python train.py --n_layer=8 --d_model=192 --n_head=6 --n_kv_head=6 --head_dim=32 --d_mlp=512 --vocab_size=766 --activation="swiglu" --norm="rmsnorm" --norm_place="pre" --norm_eps=1e-05 --positions="rope" --rope_base=4230.0 --rope_fraction=1.0 --qk_norm=false --attn_scale=0.177 --bias="none" --tie_embeddings=false --parallel_block=false --init="uniform" --init_std_qkv=0.0429 --init_std_o=0.0107 --init_std_up=0.0429 --init_std_down=0.00658 --optimizer="adamw" --lr=0.00113 --beta1=0.9 --beta2=0.98 --weight_decay=0.11 --lr_head=0.00573 --warmup_steps=236 --schedule="wsd" --decay_fraction=1.0 --decay_shape="sqrt" --final_lr_fraction=0.0 --batch_tokens=[8192, 16384, 24576] --seq_len=768 --doc_mask=true --train_tokens=150300000 --steps=10340 --dataset="wikipedia_en"
Each number is 500 + 50 x the weight over its row's rms, rounded and kept within 0 to 999. Layers, rows and columns count from 0. Numbers have three digits each. The size before them is the row's rms in percent of the matrix's.

# layer 2 MLP down (transposed), 512x192, rms 0.0538, rows 97-121, columns 0-191
100:475457505479424464477477477557537467550467429546488543510585488483585480573551486516433500544512453442514486539504487509499447536527417524481472531503471442480539403554502492454559482452522532489508489539501507527445426532436529604475534534512456494503465512461494465485522474427472409434614621522492551502522453499297502545506472534512544562501514500571603421561442484520456493599496585519592517491464507453502549567478471461522577521305587416404536547571493546523471517466541565555462475493491485493592413480509575443458513467519480507589453512465500564414504490404532490495
088:466503495536546392480497504460525476517400526497435462540553478579482575590510506539531440471488603458493467506444454453447538435493439552506493465562513545534474508421530567543440492486466356464546443559523547617452497524515487497484495495386528511435579515509437439503507499469536460452367452532534481457485541447514459568596544573559537452538475490522465431486457550375521589476533483439485522489495494536445471512460512538527592513683512497588475455457439450523600492532525513508513505577433519420499531498558467557488531557440503517441445538479510466480474484616403560487
099:545496508602444543545520541451514425447568497489508540461462411466504523530546429512522451486517346535586499511539561478468525452451506496540463450469508484442493510499474568473469466445485552506601479480547413471423480506559442523537492423512578409439502587534475541477433494460547460504495644504548510437515472523582479572556524378435431480545476494559458481409516459558556460468506481439474503542520439509481478544486461483602442464527486522455585457535488491494474462442563523512504504522518481516512465415593541447470495314370510519528468565531480443419458431425446494573
103:591503462515609501528487513587559497526460507471576581571475554550409471494573485527467455454499493581396406514576514533563450495445532486483557541465560507449537502502523453483465558554535555612478566519455484463635513509546497455539441578468408535637425511457556515473458534532478515497556531428471422568495478474403521567538494500563577603540465408504453505434518525412464503455449498450519457481558469440502565431418463505564512544444589546482498439489564540544497596549643532423523461446457541514472487462449502539517483474523432540553508511511456475497528502535550498513
090:472500570543527637346458502462508541478509450518519514585576543521565461512537571468509404468579580577523454566497547399452463463476506571515482543564488454443533496472465568502500536484428494501489481504558456519605451453551439502467532496417540495491482474533420469472505480543470498481479470444556464492521325452634530537548391537460508461523552527518498521507586524363534429523494567491510483475521487519531443492450489511466481554511462468487514538520495462525482535485361478429528551491550484504507408492436579518552525482483484536515481485489488596465426432582599448397
103:545550544537563549508503493549367410547446440478524478521404514517520477503515539516500430512461490522553482519522522510526602473452495509384550477488456567533606484422528529473552452408506469486504452482511519486514572556532533482550432502506541460452448559472454574487519416440579554539545480584419516546463486532541526567479441575459542512557592548572534498558426454609513454540604503553491565534576502458606510467578516544474527546518521550441494633542531519529450454496451391417486530473559582487556559474532521443560525559505453481430521416579460543384509466496467495513
094:492526457476495430453451399499540546409545503505499564540461526594548510463503471464532517411564555469533514546457523415473461524570458481537499436555527460530431510480467527587464511444498526497519544592484532388478480431477527452466548463513621419581528525514461448534508418514539482499440466473560536554474518527722419482517534489483468430520518535541520459585514525461554504512437512460498523575502468510552492510499442526509511524627421514494537543429485474472548544456514514499500545467611416585551518515516530527588597598451524434568519537490512397557472513500406444417
096:514481576505563451482571506524416536456522422549541519488492530481512480487504463467595455457492524541598504540489467507417430551405446472478408508494474366560543508460541506512528580472509495532534476509564525482436515499428512520522512517441491391600491486574460583486492526507486511587535460484548540615519416420595468598467460445540499427443550502463476464486492400527524498582572498554575480515543547517489458524529499558630493460496418459627420489448516546473537562527564459493456498507558488501587504562574484480430495617391611515461507519458493462435471525507563479522
101:539587555532440566486462475521459520435378503431515531421451521467532523445606510494432494501384438392525505484516506478451526580470522575435463510457445558562466440567584469513535558482520391487515482491468475449515496477514423489446511514437509598534494481507503446550402504445571622425600597549452563518451367457524579518506524480554425496451504533416525545446498514549526561486505484453473512544489478490498571466526527541494588441536472403507579526593426604528474533473556598514499514494472504506453424492506493459462494482430594527470575452505483548503482509437447540524
094:572524488496479488496492509526458487568531534489485512515541605508529546517564528541456504496524463527421484489560545518499498534512452533386513457502557544549503547501574475469528525639544440554569461507461541554534470409508475495496477487599437479500382459452555509459518544473519515510494478459474483478498517496346525510401479540456511531513415511476420450458530597444518508398493583497461533494426413459367517496541581512546522533299446426461552445592469488518538505506588525524505471436479377528456518505449539486539509495498531471550452486424536445604519487588582559507
107:567483462604475437476557412470437464523496443548430492437494505432561441561507504553516559465441520474490538496447528464428483502561487464544434470537495509574479549694512489519514617599566490507478503479390498518385471537600397551488519536538443609510462521464536481571499492459467511489465554408534461445507478531462490499471587504441560508454527605492520497435515528468505478490475560478467518609522482554527492557503511476626435545446457478443545564550382529541466579560563547546470507491464496480429515506550559441546428447430439482476507520456463465549461543470433520525
096:451468479515568482479492583467490563446541511565490497514468601612547534442411568522609515502527556445505454444645465520496495501506444441473487461512459511518469468483433501561411531553465471494533493457599504492444477491491487529490515597398514528477551461547508518444499562467545456480553558491521551419517516530659528535552595497508547430536477446552542401455476530447607478515528395406513556544547519424577489521452515470465457469567514511452447443486470534485416429584510545469480618474510445435447491512570491487507587607469463536545427449458522486542501496438541486569
095:517558558463557484524493499522459532470492501480541508540582486444424490466513573527420594512531438505463519400412547483489475552376554547546510575438492521488577509472481534533440557556473509559571481488442439514353478495488631551512480499503507378501456577503506526453548422532397486420505443548524460520467449541340531400490475562441412507463453486458539513531471549594537473462499500543443448517507483481481544451500587485483498586384532524560545479472508548525550546439504486537558465502407468474419548464466486559515374404516520601521479478485497540474492494461465496502
098:460473447485509422526549507596491470516417522490400473471471496476431485473522478466501574550504506492504453549392556525487520496497529503502466509488434483579470446449515656483453530432422524471402523487546491511493537472521513559465580553442460588412456381481500520480477481409518449512468408550541492479496573518601388475536566458484412441487541456412545541502469562559491550516555436488444424535482573511516538440523516480499501497553482445561480524443427451448430521476577412484411483543525537572440512579533511462435540400445503527422561573492433428556552492436607516514
087:520393458559502527510509591526559509490454467495591482444479509573522515445504508497523544519512497511556527565552575568462488495468462545450520575471462482542555446508553397561474452501624465516553524529515451440523466495421549507483547478520498483580533558519476447529500493435366534578517551587427543600492482501421590439513537480493468456494521538417473490564498490639356462480532499502484491540522441502491484459463490481557455437381452445545460591552514458557530519497462484493397500616427484397391542574492477540530503571521579518503537535518492469498490570398521456442
105:530558527448539523515490518442555459491477496547524434538498493555469464430530455428489505470413523551468532475578448490487462531511485472445442524511405465528463520500488518493507446494512397503500457474536463498498533502578250526471485558520541466490550496491515489408484509506531518464471492519506477518554454491744463500445523480524568458468535504504501577495545524451470488471494458488490497480549543469509533508551515481483530495798499488495497483419545451424539503546532550500479495512527521495520492476476437535430504387565482536391527505513476442471521467532489464527
100:538476479507486510480496512467469594460578495425445545594571553493388465607461475460427503478479413427468500463489483483569480443455603499510493564491429495545457520533527451517542537555489511562450370477575496468549510553391434432381537413574468553505490514512420566453548433493477507591603556548501488533498501519533454481469541532508537494477501499454461495429482496510417485436597504474558479513476455560471508540549502459459505559610534491444432570547481518529402461413498557564377497539467524470498502507503477462569611444489597472493541526413480551455468513453484535596
094:519569508477449585513536491424511516491446530529480439537454515511549532525526546537506465549447540464560513527434396547493489521471476483553510557494449447457554453459492539455473563437449549509512559503519482418472522483581468485465560489473534547450531424490479489472551452554519432526417467515528400382531497521658496601608543563548518536525489503503529466618521453400543503481541486496519447456567531447537462495458504551542534472706551536477524491495532454419496529438462536475540528502583557490507489480572355441512482570575527552437529560472554528472453516432447386564
088:448398433521429449490480532494577563527508447436576466523525610525507465497518476502460534587461590463383490549495548470530495492531447447555513482517435501514436532645438515468499501568453521433521467452525546630454552559566476512522414596514556506496582511431526571547425454520474500444469535502511500594504477522526549483517500504491486531544535448525478611593448451538425469524454557460510443485630518519527472557540516508564453539516464439522477482463505438440523551451495542607413477520447534453559516504505547511514461485601445406425434438446622496535471448516478442448
086:556522591505499498547459518383507473442463473398523528436509469498606544563431470534479446470450548477499478500530518667473448533598443505586507500515454483470468490510514516416466502494469525690510492521439439462479551615500550499500515472534532575457507541473503554473507500554532425479418483485547477541464520521536515544635528534488541442415470472493464471496532548406489513573383507516479479495449487490451518494408434499510495489593401505532465517480497496447456606460517567543518559556477593534469455531589481522495483540519516424564492565596462540594471457491515523394
090:489471504445507404572438535513577575443521507481476522525502476496545493455481542489513437494560597557498459512580488475565489462507549497551561445549487432541562412494529512472508460546408523507518422544562445568507447492557439560526508524489517538412523514516486507536461540535472549438468461491506476500438467487646473567561570469474493554542482545441670466385551532427580543418500528537537500458561549492526499539472525608486579548677481581551444521512459458394523534502463491508543534559507517485532563559461483441462486556483408486544595501509528514457469354492514495497
110:546509491502422486496479480601512479524452479595552472557521552538555490522542458512543457478549423483466567515476482416418480531516507522531368549421475552535494476397521481438576498539522475556384538493536454502458438484421445503467462457424452516541505521488535396509494583494454515459486510513492511495466585539542485566463601500619459503491420531600489507544473574464465568455546528475503483481436513556553505581578493485480586507547452465525501556440603475488424435483527543583523486494495713517482534443503452488438498610497474582533456536592486506536418546458484475466
099:508543522523496478461459458528575515489527434505500429455453498597604479561572506483495462490458611534489615461488474577466511466543451508484495531523500521433469611545491550514545467512529523533502475472543487446514518617544434578456431508449581520504550531452408448402529458503529478524455439467500568567516404541687481517574562523568457458496530526486530464538500523477509512482540477520569534448445519486513508537516452516527510571682544543618450515417574399484457538478472498430523436620420533504536551464553538582483592508539505439465522486476539485451503533485498517470
103:519449515480540516463511475545484464515503506513506475480468442492557469491455468466511530489510351520455415453536635527481544477524479561595529502549509510532505425385538508463466577613511405556562426517477550485439513534538523495462472445547471476486540485433505549438487521448555423511487516501491517455321559591476456416438502549406438487530490567502516487437425482549437437532552442597490509489513466605485536494559562447428441558479466504438472572541501470404474495429429451612476470505504436542513517555519539501413496354526434520526530500509537560521529429490484549557
105:490542499473536545567550458385525425526512522484536500499494548499531519557482534532499558522488586494566487466564574533492472479476502554546421446539599543485474529591532672407480465424466511444462429473586422612539559506488545529513482424475515464470399442458470530501474610476391511465419482590556587479504397481512470548386505492503485541527573539408539409530482490539510463475465513489499521551447504541509496562427435500467554473403461443495433539475453556461513489509526559492505581504441464573575568485513558479514548490463554494641552505462484525547522464541576494493
# layer 2 MLP gate, 512x192, rms 0.0621, rows 98-121, columns 0-191
093:534535583435584499598536580495522480565520498489498641509480517500447510522538458442470502528592432467471500466488460407523501475397569508459525557540459584531443461527463546456505485506522450532419449533436506504521498524441458552414440471552459488447508452592571474482441581584469570525572488531500502461512419505466606526526451572500496532498425483504509554452510502546458502544555424550459570528420502524472698517514592478482492520470509446496492505600590585543509478436536488530442421363479411538527495510489526483492539484551460515477601557538506589512551523475481547461
092:381467492569517545537457483497535500469548495531468406558545550511555529549469594498454500515451463448535428549414429557418501540499493549493517558407518506524437486468433494454558559504466489481463465555499517587524457553462502504545432427551519470520526546499542432598520480486537516485553468443351615483603512433557550515484520454488521559469529538597443545465558566458534566399530503549638536501514504407523507507491506557482530513505518437491536518527614371524514431512475387578450516459530479462525492481437466509532424420473596527502436463509536479564398466465514505551
103:624572464495580516516492572428393541513475557610529549428446506530479405513530582540572466430514478478537516539571485435446451541537428459477551512428502431596488502542481406454395493470528527572475579515462469455621585489454536497483529547427435412495428522539474500516451524566492548530519552519537572459543452412531487541491413466465497599477477428524447436523508505470528504445561453484430509524462538487504637482470445373487505421482460458520501527519545607577508528510556536468518493478514527549555536449534509511507423476559422508541561497429501517418541562487525511479
095:550555583466536469454486505471511411502497502491530516500538410480483528493471455542454462540522488510515463423498555469435500501584437467480501459541526602501544567449539499471484472482523584437428530456548543461454579557397585463559433438404498466488464548470510447571487546504456527533540480462489502444403591462506569558556551496551489510386401516408534477556523503556428482527461431467575501504550508537533509567490516467441558394429540439482566591555499525561437429489675428500512512495505497482398493472484493543595469516511437491555621502599465477553497527482552468419
102:545527468502481509426583523496486464461602653515553400518579487585502499544533510465485510529552494539506504545407538486570525421571484495444592453584470524508575547470590458483500534497464572431483513480455489425421408497388438476521452493501441512490557446542459438572476546551475560536541429423466504586519448530538537455522479510449433442529482502541534614543487524476466533545518509550512523587466492517414563409533514521521455515495650447455552524504509552506466468381579492471500482548463448570523489440498471429478489448472363477504507472568395479443551489451504498508
095:469515518459526543482567565491534413470456486519589504596559542481448546518471532556564490529493412405446505508556480476537508546431467558411464515517529445532493464382515485455463490520479440436471498521497496497519536527449564475519531439523386432530490475442432515472381540496456564451537524538433462454455543553570477569512476479532442519561407504614459528468453434524445569504513496545475447395481463529545495386491537372546526543429479410482511428615560592497487576445493556458475481518535391567521481489555465473490409443514520513433562454469497411490567481456408496547
093:446457531446511494588553572475437563568524528576507552538417512507480527442473476564523503527458487429504517480505496510550425460490525567453532458485503554497640467417467539463490421608414480452547507459443545456530515485517552471521585511534446530433547464464449537551506491496527446565465446480455371615505522509509544452479488505485454525561379543557423560507408526498461480474470472469446505550534507395517501405524557471429550402478451466570496522462477600534448440511506520528539520566516504533472458592593577520546506477444438551450471418474491494431515384460415559600
102:487395512568457489468529467488543418589518463418572437468414533595501447514550513549438478584462514541513470526462480475505589608496477393496546519514496458403538390532581503385549523458530542520549514504620488524505458560443506531486505521515576471499413523571442453550539437503465469513610463497433548549486495481529557456463477516512502495464549480452579526488519493413528473412416427389613459497425463603486507498521524512474404446496481483497532488501449570488444558447481499516525544509481546512590509524414512450518452534498496475527602469476480529495484415538457362447
095:619429476482448547508560517545543493481498569601576497564493373470542513498542556442541466500495446479579522576568539451543483461448535534440526481486499517528511526421457413549486501501509546502586540580485442444471465422549557556502513634584480427427567398454522568412437546533566460514453464423534609551548523550568503444448435590495518550508542532491485549552599460567501481505562548540553485473437429493506544446532493502515506531424485589458417444468469391490558484427451488494531469446530474547466459449495573482532545479447479586522517445464471479511482501467466602509
112:610442478562433510449517476508488515465519508511467497506616479599395439490560484409486554523499492492548532456467502500535504473505444621367469537489508493576515536484604377534565533551535533505490467596507578561534503452544515518463548468511477522517392535429476484462514468531435527495578487473411456480483526451473540491469466511424471516565459535486474600479439615444409476497465503412534510572482485584414474431564391519490570417530449444547499502421506498540526424542467507517554503539449515459471406448529511426542569458473406596470430525494501506492440505482528412511
096:492521575496458534506536450496501491517492446492465523499461537374523515572434424505416491484454417414495479406551410522589397417427556445501489551455450542438469492529461471544527534532526506470441443518435512530589535444519526588441483447611495573488527432456564544579380465507485561489504448524510471455510504459491538599526504420461523557441540493507477536431419485521528489488452527502521486442458448450492468515511457481544563477424597498434492519535513519464498602510536518391538382557491568562591456397504462558462434465576447437530520504544482535399546506509418577515
099:518494491450589505481505628522434567528576473505459481497556562506506515518532524510478502515511469481407549525523564480532462476474458465509525528518479537533412466417526450461491471548498477508415528457389536525482546532488526569461429498491425463512451466435518523516476457409580467519476461519518514581341467502435412566428439576574499570514514563430553430451473477455474501569426489545489467422443559448497519517480343474470510478454533587477536500509535482520496515560587450527484571481556575465607483496502477527560522432542538590501598472374549412506639545538485528506
098:582421460481425589440415509413522576567613411510492582509478487444533568575495448466491409487496459525427547472479490587537521524462446458398494506489555427535469523494506388473519443498557477464510509553469464485541590505467499508575519461541385435597465563572557509527436488530440568490595440498496515464469490562468599419510428545501490456449521517473542470522461479453553475431475450488479405516439581472558548540560506484489454433522417526448479451516582538561407533528434550494539557483511564496505486435499627509458498508476530519534463461479512485467488479433633496447
091:503548574590485479525537447537501526496545585506485474459520465472528550438468499485502502422480459477512479533596487592494520514507482554573429485476551568486551578426495465513445532503495591516447501456514539558522498602483548551476536547488466501501492585406496486533582433475401451554546534458442587434522529551508508413445556500444635558461590513428487474531566582568539557492563465564484513514476402495507446522433423374404559418517449552536564547452522576527519467539516539558516500448626527541451406467573471449538515507532489503487617430481507486576473564446526483498
101:511442540595522557468463522469437442499487466457423448562509511512472517541531542539437556438465565485428430578602498514469520498443571606497575543417539455520556460472559508523497503506474530484522531485461491540495495470467416501528405477483381526517464531482512490598458427524503562453620445525520541533442366534480565506533537466558530452418442511495451546490504453447409528375516542541431428450418544520547579472536531563544429562531517483486490387486547442502543464466506493517435490538421472496589505430581487525447503445506534506415557595475562482478429629519488460501
100:540455518445565481604608456557471493494442497426437463484506551431489448478496532456434501512542415470495434458469542521459486533525494476531624582537459456463564582429489563499501563520567494436536574530483526496535492458538480490500441506594432505534512582583532524503428514515558498398443471496535464459474544544479478484492432563445445483518483483562391567418573520475499588535435511436414512524578509556513477454519526544532491456501593573550581506570517529439493531487464518396499550608554454538513510423562602455445473452618517569505516572482444542381478425499477482524
094:550410483613467551558509444506479545480579555567561503536463394538499539459554531574621465436495449536504466468549593472559582540487502460510491577509530533575449494444536358565495477515494428544573511476490579446510491452497556548516484583629413426454377546478572491530454470520535550439461536512422439453501510491490512575419432614476482560567472563520528560481525501461468495521585507489515550442502453507511518483481526499457474501462457602534539501556545434548537575527459539519439477526584457530435543564406502423568512493494556574469500459455441501496476482469441520492
091:560522473515480591492588604430468421426510443468532505514529560483514495484422437470547536495517457522567504482542432465477509530527511517428523517516482430511462533444521470554457489538554411406510448519544461520448459522489457436538523511519560450554554555503526518557481533479531524453455390588517533448527382600457598539461475483478491574447567479472464611506527611481486474541501470445434466567470546550488493488506602422525481526512500560485561447640506577510579513445577472570504515451513456418508396542468541462519471461463566604429500406506511437368479515536460488424
088:521514443464514477564489444546420477548446492482424572508612440466517418450462431527502551595546460464565464533519504416466579488491559514483473558547568551446579493623447510570457423464541525459465577524531537494507536471470486531461519529557596468530502511449532388443528494481432467491488487399460568553523465530475512422445507548486478485454544525418497500399486494411442544507509498471473612529473418514553497488458539414442510603416613496490505579577472492514538459504429475455411465454422438529484421508450539532461577516507488581476551531398473491403586511507481562492
092:484492549513620526487511537469603378552536463516541469532472616509511484485397467470466647405581402468498530398450498551501529473441570524534493564399500521500591533476501525500535414481586512388452520415517498543492594472412522532568490410475451562480421531460519494545443542552501431570524566437455485549550471462517469502470476467472487550606440486501414513454526417545449516444441459490439455539445424439530646482533510468507503544510523484539447497493576517531564526449469556504461522512489498485503502476562437573524514435500449550524538524562512495549491536544504486573
106:503525480511586533544550477479528431439504457486552438529482514397461554558584489520418482556461473497366494427500558555562478590523498529535550529469518520379499405511542456578502502499406453519369524496477417481485551503569502504564555605561554503490444501464559522525570534499514525582529578542410487556481503630475520489563433492542532509495547500488536482424482436524505547455605423451476477562460504543495459486509551491488448515452482528593433544529462466465503516446491447450444533396429478512495500648444461499515413536418516478478519527482604552471518537465578472421
098:518520536552441476510620500585523464563539459541504541494547454466509509410464552472433497561460482585493545558505509438560572412454528565460517494509502515606555454525560498449551468585425447524430496517542468461482478470546556515445462472572499531460434480514533507503456536451487534560451611547560587432441430533464581427482472515438480502531402431443512494635548507417440567499477433489519503496511444533467527534604435494495570468448498488501624498651488532502441434574507525553555510550475564621514517568498494504478514506470461398486468456468469503538479537429450515407
104:488384508584457466509451382524497591532575477445510511490496361481592545405410474527442536528460456543437490591499555544450502531436478467538504500508514515441515476464471455515530542582439542516528438478530573528417541556565482467466483493540505479494499500454439466434486549454535478507548475434548415422396550581601393497491486487381488492509467612539558449436452514496509418480504505556517485501508438503518484529485451514433555585511463563458559488485482527405387428469477609619450553491545456537508524545548519508473499448513456619494518465497529465524521476489476431559
104:551527515578533466514499494392498589454507412481496505437554617504476545584457463461488521480521470497495502467535487447468494461582500445572561439497468539524520459425470448470472462513508483516521416486457519488453548532507539549555591458477589528598565529492516552489505483453451451491472493554555498400610471481485506479423487520544501419499579552482515496529514538461522510527538483566478432607571451499436519440540458425417487487489514609493443517434480481533526505546648411502478407525613507451501509507445490462528404442531537488555452462409622386464583436538554403534
# layer 2 MLP up, 512x192, rms 0.0604, rows 98-121, columns 0-191
089:482557605464511463555522513478458505502467530464452574547484513547462492602545447539491460491611462437505466442434556480540519474433587488520551587581469548505483543528443610553483486484552468478497524564398592478510475489483438541418460451500508479429543479587515423521418632562475481507610529501537508448522397526517524541541547472526421486504473503507488529513565503548549444572637433558484611566497465559441639586504606499514485550609513437547481488542520504473492504502463470560484464389471507504561509512473486499466543488495441526396494558483513470492535453565442488523
095:465495459490540454425452532590545511438563453544503532530511482467541435534494467491514557497481502435501546466467459502456475470534494531543442478511429477422440439443429363464515387529543463474565385472459442494450507466500532473559562461589476447552477644589610555561486545553594539612468528509447544463499471602507479443535458583426538423493521491515497543470490475469502523470510535557473459374460489490578463482551520548537484458542518495535486493540524411468523472480521542544490560458549577412429462527548496529417476482404557452501463517590550500581463511481601593566
104:452487553509568458430536475510527431572556524383474450588526511473497533519525526454450443534497513555346542416513501513480494482505609482484598536535462525505562529406498511544590470585504568504528442567517432469397519494537530496553464509510451537568450455497580575534571489444505488507595470427438467527443467600466569494495494551587458463528496486533537541385465470468524518536388525420464570476477449466560418468504580578523426521374571506467474494543454452580499476508569485489448452515453438542454479528542504500544577461458494464543429515529451461578467409513456521490
092:577480518428433523427380512546519531556552419514563487505472494489557581481589444465525508472548507462537470460503551503440474524486421488497444438552509506483623528398482541422487487544497482579489480453445500462523540478409545378543484401394503495576519610495500456562489523554366373496509431510550499483485469462449486483497506510539466380481468485479458534623489496514458427390375535538554512483517497533565519538497512455487484567452518473486470497434458454602454436583530464578525458526418504520524510499608527515582490537469533470494489486571458487583461509497511468480
103:518513586469460585483475453447492471532513400437510570481493542442513389498467567496430452460482443545474467460533502524478485520500593551531515429497370502522616411529546502464458500462417512522502503538478504531511520495502532432543442584554466506447442559463470576557492469491508425544554453524446547512452562383475539454543498506460469408384530527520456575429476562552446571494439548483590538476498491573534485501403419562434457402538487445465497556489465443432575488557590542574603597570492522552524496505473484468524426546584467524458498485499484570468462422476514414472
090:473519466418442447518460524468536429463409444518575498595529484498501525546465529494618465429556407418556481563515588471471457518483433549429504410513480462521465581493452563469525467486469423491546583516534514474553566508492508459541501471500463436586536483494476476427452524415486446537502499507526513443531598537508453513567570525518443473486508500570453475541454532494450527445509527580533458406553472486620403451531542407592532462497490493468474485556551557434383551449481547518486534521591495553484555611650475453494465483513523433466514446498465360498537436445447465522
099:459427488464473455521542584397454410531542494459500491489415505582524483499524486536503518461495485519471477422542516481416437595542443515403568440469467476541481494469516517517550448519570512449616604494539612473483567469540567494536555504460490467553502407584466537446538483462497441536506421513531535544505512412424490467582436516517449470641546452449517419602486457456459492421568436449478436511489510447564473552421578494497567506478482469514460509447508518499456513494532485513458568536556539605365557482580581499592500549528539501577544501518486468367514475456497479526
101:390563491471448433533465459457515531528465497590592485380487511496460477452577488632495482465466513506462473489527504520474508538544504484524452575470522472516625521455470576452404516462473484514498389586527418359492602467408474511528561451497427570520501515465528446522461423529534422493543471457564487476414515598492514499594466534609457448514498535571527504411518558587505460423467470533467546451444477482433424502544410543527424479499539535507370454518583504515548533428498471470453453499506535546440527577449474557527557413490519479455494472543551514527496479460524536495
094:444513450495581482519476484512448455496522437430537498438503532484486490543529462544447577539497523487424488438521464572433532525541487395548532480526531512539475499594538534530529477476460505472426446443531554474528552550494435420522511445427506576537470551582471528598412539542398534543481520549468356473481453523449480546541486395466559409488443513465634422442361581484517511494490495461449470543571570453465476513460497466450515514550488464521552553579477627509449509587573527468528498565470501531494554528471477563450444429572447381468444592525555543485581497540538469492
109:452540579510414511583523516446531432490569448546415549488482478422569523563523475480554591529428445512499512522475520463432489438449482491435415529526497428505477581484487541437428488545531503527406463494471394528480421462537451503441568524464515589512508537502439483527440594416523554510466529462511485426476434601486509520529400460418482547472552503502607520475502429450475553547443571418417467418528481532505417535493577458503456453472516484426539529541479525472398556471480588540431522402628457481437481541493596454524465497408519501557548575473474497509516480601457517485
097:435558495459421442440438517436491473431494483536421527534417540528455522504420503501491456514501459422452450458526497523531414426525589504481486480523477524453423500483406481560516564484471500417440534584451490539563542474534525579514510462548517661532591462493515548584435471505470474500538450563586458427480515501471476598470492418434525526487587524467504534460547446544488465465467526461543481542565471419533481556433454486602470513509507547441466506522500465383471581556508579463495432561466549480532482381486457564526466483451451425522406569492484487465578337524439525488
093:469582539517483499592588422491511469483491462475543541498524415396472443553464568495506564548473487549560473517460480532464513551487584536421483469383541472441507434547488461593466496465421515503583464597630478424533488522563455418575573519541559450434480467447516466470437474566377573502486591426450528477557514520492561404510585460460540452505480442498551569536487520555522495473514500457492524529456444547522543453532611476466491461470492513524512551505540617561494475429515496472486435560440414560434518489423485529435423522523479465476416525613483566509412536485494533488
100:499437483498423521528516454473584610557547444557549584511467517400500524493520480415481478472505552543474528553554468552525478511575516484501539478520465445460505444455473500484431530429439458454452521508528500560474617566552496531532406512497382466426467538545511495461513498441459519511479524458509546467550569546468501510457561422480480446481434462493507458492441520456461402468502588520474402441513500461637481527530539533433509508530456546405454423422460520517410463462488484566542463461531479645429544507566462414414445554522593448542506536518409434517491506568622489395
088:452535532410616404490500421454486514534456464536516569471495431567503463561424517480482496463513546516560531560500526438532480489541522497554531591453471528436394584555430508455502517451602327473514481404561570530503492491519519461459420470572510489449514454646482476488480530541449481606444523446548522545498498405475422563541460555436523436535450446589476479492448474483603490472471443588477468427473547437526542519505489442526523523515473512454452486600506543558412506491579475483473452514510515477459507454441422460465413513544523544478485526592483431431446544541484436499
101:530433525562512596502526588399467552386498491423448478572524490528400548520491471545445532490449521556468429490519519501536511478445526495435516563421527436497589541558521446494426523583501475437457454502430402493491448486375415466520473489479424582461445457550536501554434531521477525511550480516510533461438379530514566455552525433524548409439397517517420539439450411520455444472541551526440470450370574558517497528555473542492423496502492478459473450513484500471589529437542530417506455538411422500503450492530462484421513496537436493472522531472621487559544540489541539466
098:397468525484431503452504461429518457534574389485491407513453532530572392499440547445463498412530511515546540416403551465488468523466511471555542554544432451514483487552491523454494505545471423438418487520501419518588562512439569431465474425516517499523548468506519504519554504556452445505516444447492508540477581459473450400525600562498532487505457505529532542478589549532410469537526504497433458456528444457521541467488484533543567592475543431515505458461420505459632530485464421571452492554528576455457470454428491375473498482443495516552521562384642517566464463460459559488
094:505456559570470473543478505519529512377532573495522423512390478556475535484512489577524431439513490511569452560476606570582514515479519462531519590565441504593537461436506506530503539507527431545533499493514556494519452535507493562501546496592479473435428439519583494496535423493607452468481495461438474490546560460462426574450450536566454545569452511510460487560452460442512418586635495427492574478541455588451481464483513532448427512556432560519527512472520437498566485555539438548458461460567573507468576573477520398512447488527516552468418426427461501437449453395488589524
090:403489475496494487491497471516500475495522411421526457481588530457523467412501531481477597515510505449475460551588484550547540533502460477528454539502458513406510553444522476482469525566529456370517467559440435560424493496506404532555340482479514548455491453460415457534429426391491514541489426530469481590540489538544559522420553506511433468486445494514527633452490520603470561493545585514576491545525641534479512425539549495511421607480498504539490492458518490448500507398509563571465465516542405469562464435484506536530483454481569457391433530447491511467493530517416536467
086:530456522509500436517455491456417561566463609488453471439509513499490385471503476442435542536594477509484464547470497481471486551510569487469432532547549468492590471619490559575426505439463528528478515576490484430484521553450470529575496479585585521577545511429479486494495468511514428471536418466448617557504492495462528409506522453580481436487483480473512523553532449483494579543476453487571542513524465485510573542399526413387488631521597456409490513456436459435498500410493484526412387547516396562465550443568511623471497494484478451465468512462466523490600522495513544521
091:496520537503566480392449537457562472467522422514525414592489596532483525470400440464481613458609413498494466328438558602473550558457615510487496567440487499553567476434534502525526465476574513376561537473512458495529539495429487477559523495429525576538475474541444447566486544515525513516525534473484433510465489508571453523433536485507420522564502470453424542543553394498418449402488503469498422549533471458487592535531503540417488581570460526507476477453534529445472473490478562546506550568452501444559478461549438523448457471497405508437544513518448482540524504541516449554
105:555470498536459585482529398542443462449464463611585495508536602449593461533543479508520485477504510550431482433547584541479475463516457494516483494478383437482534518474583499514509566484527536493449490479524476493500491463553521470492439505520469526419534546561534501542576635407537480525453519428430576491518572481535530563527511491590501451420531557583532601487498525538458499475456514420506497530544456586561518441493470445506526435549449435487574583424608464493513527502591473568506491484481591497558419501393536472466444515575492494538497536569419583445430583515536374515
104:517536492601429461440589562529554521525534462528472493471508508522555494449520547513417500580603539572515491520504519483529471392456512507491503480470498466568523490515500500448557551525518547543469461463541458552512477548482573574441478512491494509537504421531544465491512552450534508519545513578594603420477496526494549413546517447514555425497417407457539468669578525496463520478545470499619520553474461531463578515575433516510593507552495485487567468560468451449434537555606514618563515582466601523502533541563515540530548572418465407561494415482456523605518468477409506519
110:473540532560481426462553505483435536581528477403470522508499470495553511538508485593474496502411665536516483553436466429500515492531526482475592537414434386494553427586490476543546479487492575532548502527575556479480539589505538512502531508461501549474432556479407420491536491558391555511508462465533531498550513454459586442518476521470561439544537526490559540541497571476501573479506527352407484490529410441492506458459443509581532568428466526500553521566468544573491536560482503442476503468532503620461586431555540483580574564520467537594450518535521478534489515572594497441
104:567584515536528515451544588470440535565491472527377589566464478441476467363515482540603461557538491471498471474477536496439445453463563485525536499566432505500544474524533492415469603453571448536557547471479446439568465469433475546549518662431524500431635533534436523498433436429558481471389501488432459495508490507547460524487435511478496539562498543590479499450557478513466571532489522469469527482525564545409489479526472538554505502488534553439464588565440441493545405507527538520487544547479529507607521434554516483471467489481486605454475434463453553579554529479525455584